Weights of a small transformer language model.
Size: MLP 256 SwiGLU, vocabulary 6279, 2.3M parameters.
Training: a variant of Muon for these matrices, 129M tokens.
Each number is 50 + 12 x the weight over its row's rms, rounded and kept within 0 to 99. Layers, rows and columns count from 0. The size before them is the row's rms in percent of the matrix's.

# layer 7 attention query, 96x96, rms 0.26, rows 0-31, columns 64-95
000:45 42 52 51 53 48 39 48 39 52 59 48 53 52 51 38 49 51 71 49 46 47 47 55 23 42 28 58 39 54 67 34
000:42 34 47 50 50 47 46 55 55 51 59 53 57 52 49 51 55 46 58 51 48 52 49 56 29 41 35 56 47 59 54 33
050:54 36 57 48 43 67 42 65 62 41 54 29 43 53 39 41 66 32 58 58 42 61 65 32 46 43 27 35 53 52 54 39
046:56 25 57 53 53 50 72 68 63 49 42 48 52 61 44 59 70 32 44 52 51 66 77 23 66 39 57 32 62 63 49 49
106:63 43 57 69 53 62 32 61 64 54 57 30 25 31 39 34 58 48 53 41 43 59 63 49 37 38 36 41 53 52 30 57
046:50 30 39 43 42 58 53 65 65 48 46 47 49 55 31 42 72 39 46 65 50 67 54 27 59 44 36 29 61 54 52 36
066:45 69 61 45 55 66 67 48 52 63 67 50 62 60 50 55 62 40 72 63 43 60 44 55 51 34 43 70 58 59 63 44
050:83 47 56 45 76 59 37 43 52 42 44 50 45 51 40 47 47 58 67 55 33 43 40 49 51 53 46 45 76 67 45 52
066:35 41 45 54 35 45 53 61 50 50 47 52 45 50 40 55 61 63 39 44 58 22 51 46 55 83 60 60 38 44 69 29
072:31 56 58 60 64 38 57 60 46 51 42 58 54 58 66 45 38 58 49 57 46 36 53 60 30 28 42 46 47 72 61 55
068:48 80 82 47 67 61 45 47 40 47 48 46 38 46 52 58 42 50 64 42 35 49 50 65 45 47 53 43 53 58 80 43
050:96 48 32 28 81 46 36 54 48 58 43 30 56 62 43 62 43 45 51 62 49 41 45 52 39 61 59 63 70 48 61 64
056:57 60 39 44 45 46 47 55 47 45 47 55 51 39 49 51 41 33 37 50 81 72 40 42 55 68 57 33 47 40 36 55
083:48 55 33 52 20 43 50 48 53 53 51 44 62 49 40 47 67 40 41 33 54 70 55 42 43 32 38 58 47 40 47 34
079:58 38 62 74 52 63 25 62 51 61 47 50 59 65 48 43 42 72 48 33 40 51 50 66 49 34 37 39 68 74 33 53
061:57 33 50 75 66 43 45 49 50 57 54 34 85 61 57 31 41 40 37 39 67 58 58 44 55 37 42 34 52 44 35 62
185:54 39 35 59 63 71 65 60 64 45 29 62 44 68 65 51 52 31 58 49 34 69 43 66 44 67 37 56 58 28 50 49
172:46 39 58 62 21 46 48 43 70 33 37 45 52 52 66 42 39 60 51 58 52 36 59 68 41 62 54 45 46 71 36 50
164:56 55 62 42 60 44 51 55 56 40 14 79 27 51 45 51 47 58 49 72 61 36 53 42 45 56 39 47 52 42 37 82
167:55 39 75 56 45 47 51 65 52 63 54 33 57 30 67 54 59 39 36 40 59 57 67 52 43 78 61 36 35 77 53 40
179:60 52 45 63 53 52 56 53 57 52 56 61 62 66 51 60 50 46 46 41 35 50 26 67 45 41 42 49 42 42 50 37
169:42 40 56 66 38 52 58 44 57 32 45 55 53 41 63 62 48 62 47 58 62 59 36 62 53 62 47 65 68 23 69 55
171:17 59 54 51 56 49 39 45 67 44 66 37 38 36 50 60 63 58 53 57 41 26 43 51 38 39 60 37 45 69 46 48
176:50 46 42 60 69 39 53 58 70 59 35 55 48 56 42 35 44 58 53 31 57 78 64 69 56 56 60 50 40 51 64 56
163:54 69 54 66 24 67 32 61 47 36 47 50 50 52 49 59 48 45 44 73 55 51 78 43 45 40 46 46 43 60 46 29
168:32 48 40 48 47 52 47 60 26 26 50 34 58 52 67 70 51 52 47 41 36 71 51 43 61 57 53 52 48 72 50 62
181:32 54 37 69 71 34 54 48 63 45 56 38 57 40 56 52 55 53 66 49 61 52 65 53 23 72 47 47 59 66 56 52
173:56 64 53 51 51 58 50 65 35 66 79 51 60 68 65 75 44 52 64 62 70 54 49 29 51 64 31 38 61 50 45 50
166:32 54 47 36 52 61 35 52 32 62 71 54 53 50 69 43 44 33 54 60 51 45 45 58 61 60 73 39 69 48 46 62
160:49 53 61 46 63 49 64 65 45 53 54 51 50 35 57 44 46 60 36 36 43 51 63 65 40 28 51 63 62 35 52 47
162:62 57 59 52 30 43 36 33 68 55 53 54 76 46 53 27 48 53 69 54 60 59 52 35 55 62 57 63 42 50 47 31
163:33 55 59 57 54 27 81 65 51 48 49 40 28 59 42 51 65 62 45 43 63 54 34 53 66 43 37 53 52 49 48 57
# layer 7 attention key, 96x96, rms 0.25, rows 0-31, columns 64-95
000:24 53 53 51 39 40 58 46 20 51 38 49 44 46 48 55 52 53 18 55 56 46 50 52 57 64 71 35 36 38 49 77
000:46 50 59 67 27 64 54 39 48 47 38 54 51 33 56 45 50 50 35 52 64 53 48 61 46 40 66 29 48 32 27 75
025:60 34 50 72 34 63 61 43 64 44 60 70 44 58 57 51 54 45 76 35 55 76 66 53 44 32 39 47 52 49 51 51
043:60 42 55 41 40 67 49 56 70 46 78 37 34 65 57 22 73 64 75 46 54 65 53 44 44 47 55 40 63 52 40 52
085:68 48 53 47 66 67 50 55 72 47 82 39 46 57 55 27 69 73 66 44 53 56 51 47 48 47 57 51 57 53 30 64
040:52 46 46 55 68 47 48 53 29 64 46 57 66 28 53 74 46 40 39 49 38 45 46 60 50 34 45 49 62 48 84 39
102:33 45 57 54 59 67 60 53 36 59 57 53 59 39 61 57 56 59 43 52 40 42 46 55 46 33 62 28 62 49 70 45
047:87 49 55 40 78 56 47 40 61 49 62 48 64 54 54 43 77 54 49 65 65 47 29 31 57 65 35 38 69 56 46 50
081:45 53 58 68 56 51 59 42 46 57 52 48 62 24 48 62 41 48 42 43 38 40 50 54 17 36 57 60 46 32 60 31
069:35 57 42 58 66 49 62 40 38 41 50 56 45 45 59 38 44 69 67 58 52 31 51 51 46 35 37 34 57 54 51 59
069:51 79 74 40 56 48 41 47 53 51 69 28 40 48 51 45 59 42 55 52 71 59 39 47 53 46 41 61 49 58 64 58
056:63 35 45 64 68 50 46 45 55 49 51 38 61 53 61 60 71 54 44 66 51 34 41 55 45 61 54 39 69 57 58 66
056:47 68 43 60 30 45 47 59 46 47 41 64 50 39 49 60 30 32 40 43 48 70 54 68 57 52 63 67 41 60 45 64
080:36 33 35 30 30 45 52 58 32 45 34 46 40 46 48 57 47 36 45 24 43 47 49 50 54 49 53 51 51 44 60 35
075:62 45 37 60 50 67 62 54 44 45 64 49 78 40 41 50 28 73 53 31 52 59 43 46 66 17 34 57 71 48 52 52
066:62 50 30 45 60 62 57 59 40 45 50 48 67 62 52 31 26 37 52 45 51 70 67 43 71 40 58 49 64 36 50 53
191:53 40 36 58 64 70 65 59 63 45 28 63 43 68 65 50 53 31 60 49 35 67 42 63 46 67 36 53 58 29 51 50
176:44 39 57 64 20 47 49 42 69 32 37 45 51 49 67 44 40 60 50 58 52 36 60 68 41 62 53 46 45 70 36 48
161:58 55 60 41 62 44 49 56 57 40 15 78 27 52 44 50 49 57 50 74 61 37 54 41 44 55 37 47 51 42 36 80
167:56 38 72 56 44 48 52 66 51 62 54 33 57 31 69 54 59 40 36 41 59 58 68 50 42 78 61 34 35 77 52 38
178:60 54 48 64 52 52 57 53 55 52 56 60 60 65 51 61 48 47 48 41 36 50 26 69 45 41 42 47 44 42 50 37
172:43 43 54 66 38 51 57 43 57 32 45 53 53 42 63 60 47 61 48 59 62 60 35 62 55 60 46 68 66 24 68 53
169:20 60 53 49 56 51 40 44 68 43 66 36 38 36 51 59 64 58 52 58 39 27 42 51 37 39 60 39 46 70 46 50
177:50 46 41 60 69 41 53 60 70 58 35 55 48 56 42 35 42 57 54 31 55 79 65 70 56 57 59 51 41 50 64 54
166:56 68 56 68 25 65 32 60 46 38 47 49 51 50 46 58 48 46 44 74 55 53 76 45 44 38 48 47 43 59 43 30
163:29 47 39 49 47 50 48 62 27 26 53 32 56 50 69 71 51 51 48 41 34 70 52 42 62 55 53 53 46 72 50 61
183:31 53 37 70 69 33 54 49 63 45 55 38 55 40 56 54 56 54 67 49 63 50 63 54 24 71 47 47 59 65 55 50
171:55 64 53 50 52 58 49 66 33 68 79 51 61 69 66 75 42 52 62 61 71 55 49 30 49 67 33 38 61 49 46 50
164:30 51 47 38 53 60 36 53 34 63 71 54 53 48 70 43 45 34 55 60 53 47 47 58 60 58 74 39 68 47 45 62
159:49 51 63 47 63 49 63 62 41 54 55 51 49 36 57 45 44 60 37 36 45 52 61 65 41 29 52 58 63 33 49 48
166:63 55 59 51 30 42 37 30 65 54 53 54 75 45 51 28 46 52 69 55 59 61 51 34 55 62 59 63 43 48 48 31
159:34 53 62 58 55 28 80 64 50 49 50 42 30 58 43 53 65 62 43 44 64 56 33 56 63 43 34 56 52 49 51 57
# layer 7 attention value, 96x96, rms 0.418, rows 0-17, columns 64-95
133:54 47 63 43 27 72 49 53 51 60 56 56 67 55 21 32 61 39 47 31 58 67 59 54 64 49 52 29 60 41 60 55
124:32 51 45 72 59 71 40 39 36 37 58 52 32 37 49 37 69 46 62 51 41 47 41 48 57 68 61 83 64 41 46 44
136:38 46 71 40 34 62 51 54 35 42 39 67 60 47 51 53 37 48 48 65 70 42 61 75 41 30 69 48 53 58 52 24
124:56 33 38 36 58 68 38 52 54 54 23 58 52 44 25 48 60 53 59 46 44 57 78 38 40 52 41 60 48 52 41 29
134:43 44 41 42 42 57 37 46 42 41 60 48 36 34 29 66 63 48 38 68 35 46 63 62 68 42 51 40 44 54 43 52
134:46 50 48 51 64 56 48 63 35 34 48 52 66 50 43 71 63 67 46 70 52 47 54 59 56 63 41 35 51 36 37 39
129:52 49 61 27 50 27 45 45 43 27 46 50 47 56 35 48 36 55 27 61 62 34 35 44 53 61 44 42 39 50 47 47
128:53 54 49 73 66 54 60 45 48 53 43 58 56 70 45 44 60 31 58 51 68 46 31 77 42 39 44 34 56 36 36 52
125:38 34 56 51 45 71 64 73 47 69 51 37 50 42 49 56 15 37 40 51 59 31 33 28 33 41 31 55 71 47 70 48
123:45 37 34 54 41 51 62 46 44 53 40 50 69 42 35 42 66 55 47 36 39 53 46 57 55 44 55 45 31 40 60 33
129:65 57 55 55 49 72 68 44 47 38 41 61 43 51 49 43 65 24 33 51 24 47 36 55 53 38 60 55 64 61 67 56
121:66 50 72 41 36 41 57 50 64 25 66 43 67 51 45 63 54 52 69 51 51 40 69 46 47 46 43 53 44 56 40 41
133:49 46 63 45 76 42 35 48 62 42 44 35 36 54 48 38 36 51 47 38 35 32 33 57 71 41 25 39 31 51 32 47
130:63 58 61 54 33 33 52 44 56 32 46 55 61 43 52 28 46 49 51 52 40 43 51 45 51 61 71 46 50 70 48 74
122:42 47 35 71 49 30 60 40 46 58 54 35 40 50 72 60 43 36 45 56 55 59 60 62 72 70 27 55 67 51 55 52
128:62 59 43 48 42 41 51 46 57 57 33 37 55 50 45 50 52 58 46 63 57 45 74 38 36 36 58 57 57 50 51 53
130:63 22 48 63 31 68 59 30 42 35 51 44 47 60 44 48 40 55 59 61 41 53 60 54 46 53 53 46 19 48 58 34
120:53 38 67 41 49 20 53 24 55 39 58 52 53 56 44 48 61 51 37 58 42 59 58 49 48 52 30 66 31 64 64 69
# layer 7 attention output (transposed), 96x96, rms 0.277, rows 0-17, columns 64-95
116:40 52 67 60 45 67 32 57 51 67 41 62 51 56 58 55 56 42 54 55 63 73 52 58 46 53 59 41 56 66 64 64
108:45 54 25 70 36 60 31 44 49 30 44 62 37 55 42 53 72 73 68 49 52 59 32 54 40 61 50 54 50 49 55 49
120:35 55 54 42 37 42 38 54 21 32 51 65 57 44 42 59 37 52 43 76 64 40 55 68 43 27 72 66 52 51 54 41
108:37 33 37 42 38 65 54 51 46 34 29 52 35 57 53 38 78 46 67 46 38 39 73 51 56 41 54 59 59 31 31 56
115:60 50 48 39 44 54 35 40 24 44 51 46 34 24 46 46 64 46 42 52 54 42 47 60 56 51 40 45 52 24 49 74
117:34 39 52 54 66 51 56 61 27 31 62 57 65 33 58 52 58 72 47 57 57 42 74 49 53 63 25 46 59 34 40 42
109:47 41 40 34 61 35 55 46 28 32 67 33 42 64 38 40 46 54 43 56 47 46 25 36 50 76 48 43 44 45 32 40
113:62 62 64 95 69 35 61 48 55 58 45 57 62 64 48 33 46 39 58 35 69 56 43 68 34 47 51 39 46 22 31 72
108:45 37 51 66 63 75 63 65 51 58 55 48 46 40 30 47 34 50 43 58 48 36 55 43 49 42 66 64 59 55 82 46
107:45 32 41 57 47 59 53 53 53 46 49 40 56 43 52 38 53 32 29 41 26 67 51 52 53 62 64 54 48 27 70 51
113:46 64 56 47 44 59 66 51 43 26 44 66 39 36 46 34 51 31 48 46 35 52 27 60 73 50 37 51 49 45 68 53
104:71 42 63 31 33 51 60 50 49 47 61 36 67 60 44 53 49 60 53 60 55 40 61 54 42 58 53 45 64 55 39 48
113:37 57 72 55 68 57 37 57 59 54 54 27 43 57 47 29 33 55 55 44 43 32 36 51 63 58 28 25 45 53 42 31
113:67 56 60 53 53 43 41 52 47 32 65 56 61 39 55 36 53 51 49 64 33 42 49 63 45 52 60 39 52 66 43 82
103:61 49 33 67 41 52 50 39 58 59 66 36 47 54 43 44 43 45 54 53 64 66 52 55 39 58 32 45 56 56 56 63
112:40 46 44 55 57 43 45 74 41 66 20 37 75 44 53 48 62 60 42 68 42 46 63 47 55 48 52 59 38 54 56 54
111:40 31 48 66 09 42 65 52 37 36 50 40 63 44 62 61 57 55 62 36 50 39 46 58 57 43 56 35 22 53 56 49
105:66 32 56 41 45 38 77 42 59 37 51 25 50 54 36 50 68 46 35 58 61 56 41 47 48 44 27 48 30 70 74 64